Each number is 128 + 32 x the weight over its row's rms, rounded and kept within 0 to 255. Layers, rows and columns count from 0. Numbers have three digits each. The size before them is the row's rms in percent of the matrix's.

# down: layer 6 MLP down (transposed), 512x128, rms 0.0842, rows 203-302, columns 64-127
# up: layer 6 MLP up, 512x128, rms 0.0875, rows 204-303, columns 64-127
down203 097:174140171080145130157105126153156119113103158074106125141098194141144154123108122173137116189150160079165141173105104185129095104097189098128097129114112115184115110173073122101168165151156120
up204 104:097145115100159146108148118078081139173116129177085114130179119156100112144105128142104126140120120193122152168100086128149113141182103079155166102119096126095112098144127116229116099151082191
down204 106:147116107099102034130124104176151119149157152119101108113101100146130126166160131085124117119094182102147119152171141117147136170152170071113107151171141097144144068103152167142139128179154060
up205 091:154183095146098153118100120178152152166156138093083052153157194099110083107144092094063061125127189116138139078118120146118135131104080097141101127156110153207098134126095148169107141107136128
down205 093:116119109140134176147120148127124138144111100108127152082148120131185110098198051146087133141145070127101105135115085170126137101147118057123199115196137055140131110145113121115135139117136139
up206 111:130097184136165111114148105115109134158183126111066104163146120126080138124127224078132151179130144107090135094160115133096102131131115068070131161094134131169093152143112133144114163168119177
down206 110:113106159141192179108132129162150139199105149093139123095077133127120126132104096147107112127149007133128185102102138115118179151092186179164149079118137183134094197097077148138110172115111155
up207 101:141170095106052180173144127078095086178142138119081150130151105161186163140118107122086153138158130138123191120139125123109107118077146090170150125071143129075132130123057121136135102123175214
down207 104:165116036074163118129119106153117108074123193108128072167128142158126095128110113137097134127194131149166145135132116157163110128092125092144095149131169125143135132161166165075131128117092129
up208 106:149129135164152132117134062100156148150114093135108144138118162177090123133034167110127126100128142155098101119128111113125108137180134124156222124124179188103140086093119094095083134115079148
down208 104:098125121083139142133067074136150162124128185143143134121163109193133066142173139067095162150109092117107175096141132144110163171139113099107118177140166139127151124136110168124107126140157132
up209 105:131132104154153100120092124145139134176121147081105124128090122170096120126121141133078132114117110122124127161154182050146165092149171118099208183092117134132176137079105045173157155129174131
down209 103:130131090177134145164178139157046114097160154109211132174172079118182145166097101162138146094094115126113110133094119139145116140168182136117087059122179097109203093127141067129112155117143097
up210 101:153081096130103163129096118113180183099180104133084132104105174131166151118094166128124086138110069142118102112111120126135081119200124105129132134081116136087155086142105177120151181153142195
down210 101:133093157137121160121138112085130149181120111127126165169090100108066118175144155111168108117143111088107138133122093119114117166110134171086140144148148100157120143142155104158180166124214218
up211 103:158141106160079126091166109152109133138112080067115084151143102126119131125104146132179100158110097187145196143098129110135143192162084074143190117120133088121164120168106172194189200130100138
down211 106:126159160149152126177143097095099133137091139108117082128056136127135148145155147091157126104153144165082118126175160061157156073105159174139160162104118089049120124154137197134063119155132086
up212 091:204177161138136119096147075162150072143100098176119058104076104115129124077184127155110144130105138088109153158174149100159119149110158139087129136152133139135165147118119064153111143136067130
down212 091:101096101142130137102100145155104127126117109139143157171113162140144175160175152085112097113113119144138171152132128125078125090110126145148136080170118048070161130057108052153175132127146237
up213 103:118163156091111109109139121151160136167137103175117151125176100132108091134066137159117091127096063144055129168157117070116128087141105117107130125111118169164119165119095098134146147099087126
down213 102:151133162094169116126151125102105110125070155126100092166125139076133132119140148146163122092128167124148092122166131111169126131066106148048138082101153096068093100174102136154097187159176109
up214 106:149217150122145116133071112133122110162109108122081074151095155183124110137142098145148138201134150152122128135154142129154131104167111098095197164110143124115135095101107016172170147074096170
down214 103:100089164161137092107122135126187164117133132156173190166171128134134192088133136138163147149141089084113081121178148125092152116123070084156116154129126184159086119114087145106167116136074134
up215 102:093153119118100157154173089124135139144105174138140115146141104120201082139115129190142076166095134177090181111088209102119119148045173154125123096139127102107123112160098132128075119063146135
down215 098:130134131122086174164082172169102155120071091148104121031135102127143118136126199127181128143122092160154115146120163178115140086080145163126077089093075107115154104124162173167145157131047128
up216 098:084117141068123176120130094138186170115078165143084087142142232145132074047142169129107130101136113146103151119097160176125147197166131064131143120131123135144163133140111112162098134172102166
down216 102:077119109174149077134062127168096112141107104143112119147099143138138193100117143121116100141110138176131090112135070087134153122113120122182115098128101112173218203105120111153147088094096123
up217 100:102143123148094130054121123123075153173116131116100132076118145136140144107152102135092101106118144133147134128196123078188048112133155134120161181098122136124151117086159092153045165148122162
down217 104:120183155110159130100111114138137141128097098097104148165086137143106124126125089125098219103146080107132141147101090121180111034135106131122134109251183110098080128111117174133154137116054145
up218 109:085136167132153188133090126155074112137182156126115098153130046108168146140118137139045148150141125200134207152087115188148047117164081086158138164117098114132144155165093100171115110113145152
down218 106:136155041136139164194120177135159093115182163090102130158149105119088165128149120160118124120149099144100123103054125162094119139112129098101118090126094073177160134157181094126179008163102107
up219 087:135154125143078125136144095164137131108166181040121097096182135148104168079058111132125119115066103091109140092169167083115184083088175110123115182134127129101129134161123123103171150152132155
down219 084:125093127093125076116056093151169110112114112151170083138152202146137090145133153091112118083162120164140108134123130185124165145160117144129179163103133149122091092109159075143153187120193143
up220 106:173136073057081159135129116135168160133092078152126141153085094147068076112136143097167119144122115123090180152119157111135086144131149109171159171115084189106166094107104105159099144141120171
down220 108:184134109091154125124106142180085144095076162133164160149114113128141156182019174071130147146074105151099178111167139134215125117097108120103141116114094136155126153115129143125145088135146099
up221 096:067131152135090123161118145121153155155094083097121160115099127078124167093141157119149069145141152138138150150041152159131123125154150107109190151130085157170121095187068098135097139132132146
down221 095:056145115113127128086131087177177113179098142157116121078115120111161150100111119167141106133138094194146129079162123123133151149067186143130104141146111147112125123161110143124071165160202116
up222 107:135123136136098084044131091108060181082123098111122040146115090091131110120127089186099138157115142112064151173186098117127135128105165131157119135084148180119163108062100120183184145136152139
down222 108:156164066092161107125064127118121153098065149179141139083181113108146212165147168112188136137126113128092133180152126061117164138086106156106100092097169152120144124153098122132148105111099134
up223 095:134108106128136119140141080044117151173126064173092120183153135155113179129141164121130088162121137201093120160072116170102090141135107105141171083108111114137102128142109161129144177095129212
down223 097:143122137134163138136163091095098107155150129110109100099104088096168171167110150141091134105160115178191122093084121139111126090106167150101123148121126157108209144161116094091139123138156127
up224 108:112114074127176130121140120128168115104093142098141099072152164114135070143159127103156114119185107167119131111122172091147088158138134084116137193123124135200131097118081154209173146078129151
down224 105:155125156144117136129167098144144209099150138112143105132076133134114117198127137093114104091131074173161135163133111091125151105100110133091168072116136141175165168144129054070153117201147087
up225 086:069076104117153073145092116101094111142159123149105084183065142094140171120154137151112087149108177090116147131097170139153153139136149129163164112138091123113171124149061097093140115051099102
down225 090:121188152121130125129123121154112116139202105128188138074170129067127106095168189153163133183149104106138096093181100178141131136120092148150043121114162126109083143131080139055118150161100123
up226 109:181085098122069139152083118110120088168092137079122142109130090138133071091168115144128077193136156155085211133119143169162096128128095068121188135083177137117114141117074163144101201097105207
down226 110:139041164089140093077095174097172078083161108113139109151092166131139145141092148138117108160188151114070153101170119134230110191099142132163068103152141202097179142109092155150180113143148140
up227 106:185204051123153099130148107133113146106078091060134126093174136166139124136064127119133155113121164139101159081097112098147100108100123135139170118093105136142115122134119151223170146095128144
down227 104:105164026129170159151138175124161174100108147126046101115121091109060129152133135098136083123159164104172104121129096111228137119120119145139112088082188108186145121091132161139178118137157136
up228 102:051123151147134108163150080056104160109175097109151076124168129105134111085104198105136091157157195134115118107198125081126144146135138083076123110112109111049159118104168075184142141101125191
down228 101:149149124089175094161119164149153116130098166155091148091119135101110185139142148073131094142151100136125134128131140117130129122210146147112061151216136099110115125117111104182083144160106144
up229 092:124147087157112156084163092074097130176078126098094127112079157099047148089100145193069126129145117167142136171113087149179111127116117095171155145122101196186134174143057087166186088155165116
down229 095:099137128190179087163163142158102108132091114137144110142130096138140103078174098134089079105110118139084098110129125133137121131118103066087077138145142144198098122087152122146131153127150127
up230 100:107104150171112179131115078152125090145143141067057116055171155092141144155125167131129098120138142150124124147065072096177145157137146111135154106124112076106104162156089127133188169110139177
down230 103:112102098130106127116102123101117154126064153121152119177151112106165180188143100198176174117106096138134117154086104111144165110132154129060167130139156128112129139129153144139113100144086082
up231 099:188195157111096111111099126122156159145115080138082138099131133115053127148108120128118108123106097151092122131133136128140040120124095148154135143123117113169148169160115125114131136136167132
down231 096:152113098067090165166120135117133104068066159151128125084147177105123131139176127123110090120166124094129103151160111128114086103181181153161168146122146092145083123183132164123129155166034061
up232 107:014157113093112119125176119174144153155117100097088125143111186106111150136089156088145103160121117154121196156105094120120048123176100118128107110079085185119115168150079155120144168114167188
down232 106:151056131115130107188099159100102099066191141126146165086189147126093074123112114117092094118151092089128196118156132142103170132118124125128054128135141157081089102135124128119114133115086160
up233 098:136103130094143083121142087116104156117182153167069119192096185078125099085109161183085108163162156131140148156141152068151084105127159163134134151137041108157119127126075141178115186137120134
down233 100:068193126079138108173155148084131135116097135121111156152118119090172156114176123099117204108122134085134135143096136112193177119163149188115096085179170107061175137124174134118092137199137110
up234 108:107126180105154092127112110116119114125124162136074102154108114107123112104155175163182097169169121185109130145091134150229054138166164108190122109098097137091157092118160097126144144098110142
down234 112:077100156110155102062162164123166107117121159087136146136114169131117156102114067154160144132125115131150077081180056100103130116117127109150150117082178110118143161163115162064138177133123134
up235 100:173122080120106104118127116139137142118107123141152120132108167128083158121111170127105180158088114106104192103147172141167083120136098129097170186133104122098166151140090095152045131132155197
down235 105:165153124109155163131146140201123191163085127127140108141113103079133123133157105146131153114100148099090192166093126134109093137093153155114092088139147188087107165144127139112132112122081115
up236 106:132117084107161147124156117150076111135135154139066111170093117134141167111066187134067041111149175140123143101121100107172087132115123147166127092065162137105110097168141172162101184067089124
down236 104:149134126119139174103169120121097093123146099061135135131205087048142188125113151145138115117141135125132119150161140130207126084100130173163151141178165095151158127146038041175097103106127090
up237 096:120161145157111134136138162130136135152082143104083122160120133083148101123138143196070136160153133121091148102191113146182105157092150076115143148112129162095095098124147092120163179140181155
down237 102:210117111106158101066130092143056101100073153153104180156152132101120096170116101132115151095094157096125105088108091127097078091094135115192136164138111116099147101147132146099136119168140097
up238 110:105164134120088105124172061137053138170081089123151133097071204102096112100087118124158142103093112133106180121080131129164160107175090099165147151059107156125104146132128119137124126135152143
down238 110:157127129114101099124105103114137142113137144114213127112143129158136076086110143158084143170077103144128131102139138159111074149141093090098120136132129153149090109089128152182105182181144147
up239 089:197134141099147187090137101131164109129085115136061134168116083162031151075164113117089069097134134132118180119138074131175150096145175043156161180097109155117119121129139114150116138141144165
down239 092:137137147129162123077117140160118143118119043176125114121099139114086136182126130096147105094072181095162091106146158169069132128079078124129152159130099114168148112146133158064129113170148135
up240 087:144123140122098119122143077114169156148189113129091148088155122103109115080124126189090179142089145113083100165104190168108121087091140152101134087110146163119147139138090133125191200120151154
down240 085:154100121133116171177112102085127117158111133146140175114146125112155137158124139097071107083128105122097126138180105152118136145107137146109148164105150076108161140130142141117131115105090170
up241 107:147106107107172068097169062121132116109156135151115109128081166175113104090139155063098166137149116154078115081140148107120145127125198066147155125106105208128118144133124117074128187096172162
down241 109:101110149097156150097100137111135122191143156093138137163097151161092142185128084148152116150126080074145159054092116147118122138127154114112114053099115167153188178130098078091139117136129090
up242 097:142119077131129066110111115115138176119145100112110146111182140159057115142060145081093107156131062085112128135080156160163142116136117126074150178121153132097186129174113166171147139119184169
down242 097:090170170131110143126133120124191118167086189101149153147115114130152124094161117111119147123153110140143106206076123103140142145131136190153125101159125144074105067122157097108056090109119151
up243 107:166168077119094079165176151131123168159121060116135109093108128102076120094137148124159141130130164126104126107076090122127123115184099095171171122064102167157140118102088179155121125104161177
down243 107:147099085111100180125088139125156088098181132140130152140151134150124103123117130121126123133074116159123110142084173109124156102086096140133089116086101144102152198144119109142129157075116171
up244 106:082143071165167135130167125109096197171139141112130071090179169094120136129159161163115126169137110133089205096104166129136163124110079130180154173087148174098120137167059125132090169116189184
down244 098:131093140168125172127124170155081145114106069135148084154144101146113128128160190122152160113122150127132098140153153162046149116168120130143095105125153098115099157113137109111101167130025079
up245 103:161143092095151165130158130094089114135126132120082106127111163204117121075117180125115127138153130090120143110129170097171175080118127125169141128094086179175153152129114088146124195086117142
down245 103:119087126132107078137181144096096120118124125091195155020122072148167102102088127162159120155134175149139214091111099091148142097143120169086080179150138056130157150151110163091115122128130048
up246 100:140077133171116058164138091107169117174126100108133104038142174135102164124186168071125117139139086087116194137083116128143115110113168116121118124071072111143149149165153111095118107126110172
down246 101:111147117131130165094208088149123110114088135080117072133091111078147112126103107149104112176112121144115157128147120069211112110124055097055095123168175057171119177084103130141090155104156123
up247 092:083181171097129090075074118185104127124133145099108090098126098075128149149132156114129099153078095091125169107120162115177059163125149149168111160125166152091135125111088089143141136165103153
down247 093:142104136139189101116124121125104131123079125136119099117163066047113177097116107127142174153140097228118117119145137064067090075084119109154055168122166130132082095134072137103136134098173115
up248 101:098135153168119182148136061132150132077121146111066081092106157119158125082127136125091107126111226172087125143149138081118078095181133117113124133077092107154150142207156143124131168165070158
down248 103:135102079097101133100078144087145159133059143129139081132117105148128203152128180136170146088132119121051138136112097136139195066091131211146136082169094097116137102140130126126153112142075159
up249 105:130143125105130087145144117123085136115059099109076129070109063136166147085121138110151068163134178141105172152068133115167136144072106158119140185141112176132160165165110066125093057181175195
down249 106:124141118147112138158123141231100097132164142120206078106079127162085140091083158196102102117132085111109100080189099147124174201122115171126094125089126116163080151106099168099146177151110107
up250 105:142125113105120128154094141082113128125161095166056118111127187156126137049163155048104107124171150120101072091142138092105153085122201121132159145097160141114096132151141118113127227120123173
down250 102:073106110222107183069167186141105131149137126108142070152163131135093103146144108145066090215154134181114062147150100116144135103195104119120114098105183171130114123129074137173138114106107074
up251 108:128075092127141128124181126073131137137112097136036106135088183152164133106123175125155115200109109154141121085122156129134118156136129121163147152110108167181150113134133154128118181119154175
down251 110:173132143096128112151158153064102169102177130113116133148179197103080150132138127102132139087111140137098113098169095154131124114091073128165188227166153156113071082093091104098147117123096146
up252 104:122165115164075184097107115112122151130204174126071145129106103139139128143110151216069114139167112150108148121183089116118112150067170060089169144110096114103153086143098104152226178135159179
down252 104:175112136186111133115122082122151154134160091087162115193161103161129135160117122083099155111141198085123144129143098147135158161151106077143145063132121091119152153133073219110106062095162097
up253 096:143168150122114162099092105087106101071111114128112130100140140113167113110123153151095119151092078151100130092171155113132142167128125065175105094074112110160171202161096161124124182122122109
down253 095:109154088096100138203136110117133121142125113167126109103129134139166140106107113087161103103156104076145095168153137119167061159110085155103148096107134130177122187131094103131107090162107109
up254 103:054145088118087132164143076125157120138104123109109110143118100162097145096102100115140103125179106190124188140116089070146068087104140132120165222129052129094137133165150129159062128114199150
down254 101:171127135159148117165136114151098089106157180089119107097169123137081139112138121178138095148107114158105079089081153175114161101119166213153168064085064148145104173111150179075131134124062087
up255 093:130162081128091091140103108103106137114098144134135098126084087152135142130091173104153152123169156137151169087113136147168096152127139121169145123072144087126124112139079113157135139167156165
down255 098:148147176185126137129167127148198195137139111116139179101121172142133109158096087074113132143145073083153093122101089145045128084132128086098054105108137153089119162093112128125118126118103117
up256 106:075138159091117088118078067080135095184123075174135120078175175141121125111122166138172099101123127147035146086159127120121077102208154130153132108102129175152120147144126121162055109170124146
down256 107:077075130093132124139136148165121118159107173089145139167142080203107117143126130116091120145125149072196128110128127144116089077174097106098132094131113094107153101152151152162127181100138063
up257 098:115134116176132110152112139117152197161131164139114106143119141162207136089150142088129134147109071191125156142110146165135140156098131103084162118138145177068114120169097103121108140072155159
down257 092:160132107119184121066152112135090156163108125129101134125108156153103045142129064120174181140131148072130145159119111088177122093114104109126116134154124122119112196123130095171098180165153117
up258 091:161125131153134133130154098071147097109134084152096094103088128158129179117100123174131066130165042109123156115178132102147148073108198134112179161130116136118154125108150165093127169099189113
down258 089:178151117103141106080144151159124194148138104105104122091068170110142165126164050146105129203121143111136165100139140110195113148139125111132159107156146109124099153078116195133089087153199175
up259 099:126156161112072127140130111102154078143122144186159105123116154122122176150075106077121171129111101173084144109127121114168061058117098113162149121116131123095184112126124143098174201117188123
down259 095:133139068107152125161046098121139058094142170169119107155152118106179124096173159112127123069159127072136129109133131099195088132140110123101069157198113109138145117152097144176111141180112162
up260 111:130150122137131108112080094110151125137126123156123118044105177088111066115111101083111087127115143186098203138091097140122128115126142144152152143119113171095146069084066149112112134122177145
down260 105:124084109105086099106169115109136104125046139174134134146068135209155162126080101092129115118109155170101146125116111083138147092157192158141010128120120127091108119153180065166122080144139104
up261 108:158094095176105134138090119108156096163114100172111132063156137153101082139149082175091176151112136146105171150175098124103080123093101150163154112059063187141134133173128141146112151141137184
down261 107:123129113112090175128099107072144191157128137095136179187100137114095109162095168116205163117128106124065117160136124157120101107147120122075072141154056138095137096174101144159103105128131114
up262 099:130137130173076130110118085086130136166107179149125149073149136149136149150091126139108109115100088143091157127140097125127110125115089187146139128099120191196157106181137100120131070084167174
down262 097:105111132140154122074093168155174167076168111126069105173096136104141129197156163114113222161150188146169135146119171136092119086121088115111133119135091110153150105133105164148172119127062103
up263 116:097178104147131198075111099142121151098165122162093056128166098102129108143165076209135137095092110120087161069118158100121096132073194110078164136144127120173140172124153120188126123078144126
down263 113:133138144156192124167151104134156139090101149131088151080087095043146154101171160123098179202097155078129121139168141134179086106131107111143075094074133153111173157088072123147187129150156146
up264 108:130173168092089148090127136088132145125114091172111124081139140155197158145140144132115143101143113138104153117088127155140107145078111124126149171086101142155103144106089169157157131135176154
down264 109:102079144078138130222115111117173110104196128091112080155164064096065132111177101134077111129163092163107101123071100078061095101128087122139138109111154147151153109105080117134125142159090130
up265 099:137099125196095100090096077128084177102178145153126132083197155136171144126145150192095083127129149139090137111108159151144076180099111152164117087074136134154131147133074052151178166136175136
down265 101:091126154112157101094143123142088157153132131209111138079121106108084157139181084154162131109136144102148104146109127114122049181122137067154064073133181156091137180124099125177170124121108150
up266 114:092088113165189164049140068043168116114176077130103121105125108135172092105112179139137139199095080145092101129113120110144169128163113056158136134104122229141144173179114143127091119113202129
down266 108:163100129125142127155106136119092072106069179143103132070136137109152153134132108167153078133152185148111121108144125137142092062119144089147113192150172088106120114130069100152139181167121082
up267 100:198180095143155124141080052142149166124162107121145087155157111102110081132210181164081134156117161195098144169152128129124110164136096099155141145062121152077162113134137094143138144100182138
down267 101:118157148090152103124155141128176162094122154117144111090144199121108154112124124134160110106092108113141112137126047089133144119130090065123104110202151076126163179075129066114130129161093140
up268 108:126149144147126091107121077115145160140150157146136097099150063147130150127122145141092129078149060150102202161139094126128151095107126092061136136099119191122106091141108093160237127126124174
down268 112:146149208135100121122115126156109162132116171179132165129099158139114175100169168113098106136192060107143145091112157156080144113138133089096110126099091184096134129127083098124173111114189123
up269 098:137118076165156178108130131081096215110123085126099103133149119160113132155120122096133098109130168117137160108094125132149074127121085127123183197123136169167122133145121111157111117136207138
down269 099:157167141151118110176088111130079167123095123152172062104168159122124119121170132121120161070138144104180076121107048119154088136104154124132157115159155102147103110127109087094158158097141180
up270 107:179114166135154108125118060071083126139165187193099110080079104100106132078104127097154158131107097140131178140152105120165140116144147054096105107134155132127155135151148102133115182054117158
down270 111:150081185165117120126174080135158152171159117133127140087133128105085120138080162085142163141183123115124153130160097123158160099129145161147064119142142168101123079094160183164137087121128084
up271 102:091067069137175098172158085086169136135099098098145116110097130104101125100169104120048146107048089127107113154164178076176096164097161089098136136132130172171125140166157105133178144080117136
down271 103:107103165137068186107130184109176118108128123106142093093093144135126198209059169158141141145161169165117118152160129158056130083109097172131133103101080084129157094172165148080079092154058132
up272 093:114099145155143166079134097072102132162171174134125111137087129128178105097138121137132147124164126145114171084132171151149073151126167078158113169064142147090127104134115118133105141064197149
down272 099:126166073174144092128152153182100086090120142165193126094140123094120135149187122113167156117098123099151112164119158116125146117126108074112188070139150140131150082083097113113185130106093136
up273 106:114076113088136076107120096094163141213142159123107119099122179105165182150118144123119083147122116127128145179149105142176100105181154105084157134121097144140132080182184127126125147118120159
down273 106:110093167098149083152120117124183124123120154115135147107135114073121167061072121123107174149137107126123044079151101148146126140132145088089122155088175129153118181176155151145065153111120129
up274 093:100059151141117133071107140111169096165185130129111095126085141089173140110140144097092132091098122133083107077052090166156146107124154087090166131166124149087069126160116149103142166122129155
down274 093:129111135110157178166076161118124177155184135081092136110147114107092104174138141073163166099158112097137131096103148155170089117074186182089151152135106091082193117106132138105166153091173150
up275 104:117069093175080082135151112161113097188069084137113094094066123119150146147093109114067105133097120115103135105156099148145085087083174089081152173091186173153186161127067110184074151104107156
down275 108:138118094161084099142113166163085140118104099123097127156116127129090135118140104062136171108120136125128099091116106114146068114137100086132128168153108064159149110101113243130147146155087170
up276 112:107074099203141111130087102133125144160093121091085121135117095121128094146126172155148103115169156148133129179101160123122108123159196103157167143093118134172123074216124044170160116126100102
down276 118:133073153127116136184099151102110070102191121089156184092104141141123159167076141159096131123133107118169114130136115131154127144099187145102119171102126108091250152148089132117171118104095152
up277 097:147096112137115129145066123122113122137148132191136110160126116113153148127103161118051103156164161137076231091140158163140086142139149121187133110067124194139139113146117083154149127155194139
down277 096:132153198118146091142141211124105141132155130178091094168118140149131109131172136085131164172129144086142099194136089104102160090120087104105185090127119082113102119125099105093106126132133086
up278 105:122158075103136123092094122077086152169101115110111114133178056105076075103147157147130066147129165164108117154124169166142130112147094104111143126089113136081095048202090112120109153118178163
down278 100:144136151181116105171114174125175173118124117152170068134084151165051168114130147120085090135083083125095126134113108081036129133131109111125167121122159155169136171114097122116113126142111153
up279 087:152116070137107100134141061140092091117102099163072145197122069094125174153167142147130128079135143125142220114105132141109098113156197109189145165110068130113127133147149148174185150111122163
down279 090:149112130166155101180130156112129157174150084129142161084105125131108120132131121147112120123138119124114154125118156099089146092123102146122124185105107125140110141108075183073113097103054106
up280 103:164120125100093113113104074125134186134146146170097122145080121099197158108169084131126111129099128181139155081175114047159114119119094164159159187121168122102119186140126068084094153106116133
down280 100:073125113204086177167110153138131129156121119154163082163169150133109209151128115088126176107085140144095102133086072102091099135175129141106116104157150134113102128148182187096084044100104126
up281 097:180158122122084094107176067084118133152113139133069103101112130130106130104070159153126071178132136060135151165140147108151094145091131093150172088094133112115126116159159121149178095140141109
down281 100:113130156148104146120113160092166151120154162158147216109132153142150151112128095141180155146118142180181092133105126113067163093130147069087105105115130173139132122086164170131083125092112120
up282 096:163054071173086112130160123117154172178141091151118120122170120171159113125176107152129103111090103118137177076107142078134060114155154118212153175116111147132146124133127155186124126118143153
down282 095:110094146160105113141105192116137125142165136166179179110160124133142143183140145168130175106138059107138067094073116125104103145144148066162132149090122143136198115106169161100185084120120157
up283 109:111118118175108088129122120164126160112119108128116057139084127089132108092128151107193117102092179090116136112088158092123118094122209037158141168098119137146114170171107199186093159085122130
down283 111:133137160128127122153079092123171080168140123091086117082111160099127129091127116104123125162163168106131077158169094099152193162097156103130166064106168111084182105142205157129096170165147138
up284 096:074126097153132133076152088099128142137096122146141074078084124112125103119176157089079158116147146134128142159128100051159108112124194129123162143123077190123128074123152124187105133168093159
down284 100:124139159117133146129118118144082131144119169150118100140119103165065192121111100140130123145167096129144134104125127130132178124109144181131081162106098126125185125200119117093099084101091182
up285 096:104137092129125109084127107142086124170077163085135142040135072155132139144163112121168077120109117109123135087148120095183110067101112169134143159098133203162153139061091121133081114092175125
down285 094:083142084104093082112100115078151135089122132127078122172143117174142120077114114078125164110133147098148134111117085164093131165126147190123123159075124119199142126132170134084112104199159125
up286 087:136161099094132145122132080143111172206103094154053133143117163179150106090125181126097168166106114131139162084134142116132134128058129084162106122126076107123105172126081161112164191093108167
down286 089:136147141130123175148123165131117120172084184188100108106104119158213128087135109045115081145138114156172128163142170158116129098100126113130123152136092144090154129103126126106108134106083083
up287 101:084103062113129162109044138031120185158163110099073088135151173150112136128134160157137087133097151126150144135121189110127175034130150078126156160139116113133127105131129146159101134116112178
down287 102:150183164098122140103101126134127121190154118106127115085185111180126137130172128154105137142099125138163157110109147153121110131153124107137112121165160141125083131087098086104087120077199111
up288 089:126159187097146114131131069087117104122115167142005108177139113143144159131111105118097107103124112153140139165156111138130112136147098114147150156115123088124151094135131139140200156157138148
down288 094:135180056167062163183125204149052130161123116096148159121114127145176129115104102109174096119130111134094102120032118150115121145118117139117093085084129112113156119097160123116151125082162139
up289 087:157109123147099141097137122140175148164088071069050096130115061138130188077100113154080111101075121116106153119175110135180120052112110086145151130115062163144131136096136125233127118172063145
down289 091:113143115159093144134106143127098051143109110158137166197157191147148090180144147138117090169116154106136138130144158181054170120103126134150144171181131175107144188166080112128177140133167081
up290 104:089166114106109152096115125145148096091189131174119075156187087172194123098130094166067102094160155154107139165131127091157138154131161117171141145109180155072167116178097127151126157135137160
down290 103:117119139160124088128130150168134066145145138124145101119142073136108195153161144176106152120145157120111079109104133102072099082128094166169074140171179103105094104127104121075148122149110127
up291 091:135218081140125116087140122149122070109137113127075115116132160172108114115170121122132103189134158123092140149128153159113119092093154101183126214109093113084120155130090102138170194119118124
down291 090:133087176157120128120134156159083147167113171133123169139092080174132148098090128159087122204142127103118166128113155156159168115112114117073083146176158109117121164101096124147113114153120133
up292 107:143137145134081153129089061155056141136076114112078125176123078116143135102143172164093113152136188136069153116172156128139092156064123107077143141088145139087180119131082085146162078135116137
down292 109:174147118127139180155086100112107152129147130115116157096120127121082193126153112119106100136145126086133110180143096124214103057090072147104124089083159107120171120111040114142089096087087187
up293 087:114097039121120150121145111122098099150164150140126120189097171103166123048127122178105129107183139121071158111162124138165095109152128088137132063119145120163180111153107086121154140156174147
down293 090:121079136141118071039141078144109158137138119086151161117150172161123170115124149194096133142147142105122134161077159137087116177108054126102057133145100142122105131123134172049140130112136132
up294 104:129173122133067166106090138158150121116103157116074141162133114127125104111160132167135152177163151097088196075092116132150060098113108156080129120060123181107104189124092091185118124078144184
down294 105:168133128105240103105086153116150135124129094147161155129113092139099133116066164047180158125112122072126110147149144171074111120109151146112116158106107143114141156106123099087158176124156140
up295 100:146124118209137148101139096121107148110102080105117110119171081169137153137136080088114108119095145127141143172125094121142145116129090074074151127102084142084137190153081076099133173132150175
down295 101:135079092196135129063102089144146116123141119186157164076137080135158125152118145097121093147174105082144115148158103108156070163102105092146160171143127143140146116154138132128171109103126096
up296 099:122120075134160071119129085154130069087121102131092099142128191072215147098138167127134085125132089091131112105112114130160097158119134100136127137106163127195157130133111157112119153075105099
down296 098:120115023185163157078135050095101163120190091127062105093096117114137080117153112121107146120129110084150077117095107137194151108137121118176129173158188170133143139091151159116115082161157034
up297 085:153085083182056145115070125137126116099169156134130145126101165182150113151155124122099126111111188196158112131122069134100101117163172104110149187080097125163116184111078118107164119096155177
down297 084:131197133146147120147208098134140140063141138123115104078122115132118146109152093149161165113219112158126146057132088084160086090163172164162123180118110093126109145150133151128172063100110130
up298 094:149085084102100170067171138167161164150133144129082147111117086153127105129129140193090133117066178152138167119119117132140055117102105161074128135158138111115129089103104061187185187098154171
down298 093:102146149064145175148136155146125088154118157124154189079126068161148090080110109091130130159155135098110160148110112146140106147237185033086143150060117130170144145152116117116125113130104108
up299 108:121111151149104159086093095071126165101161120143146091123097083148112061104143161093145152147181151093096184155149139109122090126096154058055135194061134132125126154123109132138096125119143156
down299 109:164164077133133133102154091125141070113199140098128060099121119112142101098166130097148147175133183165129100157149087144153105134158140059103111153096183139113106150215124164145140137154100150
up300 094:117174171087136159041068062144204086174130083118125101094115139107141134102131117157133110148129102115152106137206101149197115119179120125077144102139113174172139130076107090155142158147138136
down300 092:147065149089195133129088133084089117131133100155101080126128139148138104147109183144169146120135144094084186122175116161033167130058088172209069110146135128108100156163141168148089106077114143
up301 110:105197141118164114093129088168083096172122177127112064114076164104096119118116118103096117112161072160096137110104108110139143129133092079061116204037149164101152135137109149182117113089138124
down301 100:173171115164137158094150118176112120150138146047132106154074131081150140128097053143145159150173101093164101083159195130106109140108113153165064193154156160079109119074135132114090158135113168
up302 085:143110112145147110092165079126113079122182116120076112183204071132092129115155107103131164176137088109098124132081139129157099107065106142112138179150155089170173142143058141101112137055107178
down302 088:110145167163110161110130155167169171147130114161115134122070167195073145180124093191099117118096160112112147106122137078115142156108083102101106109129121121089111133110129178142135098146141058
up303 097:146172119123124146089103095111106164135131139161096092136182120116067070140128142109117117214118087109098120153066190138137157069124142097142144105040095136124092137159127167204143188127146114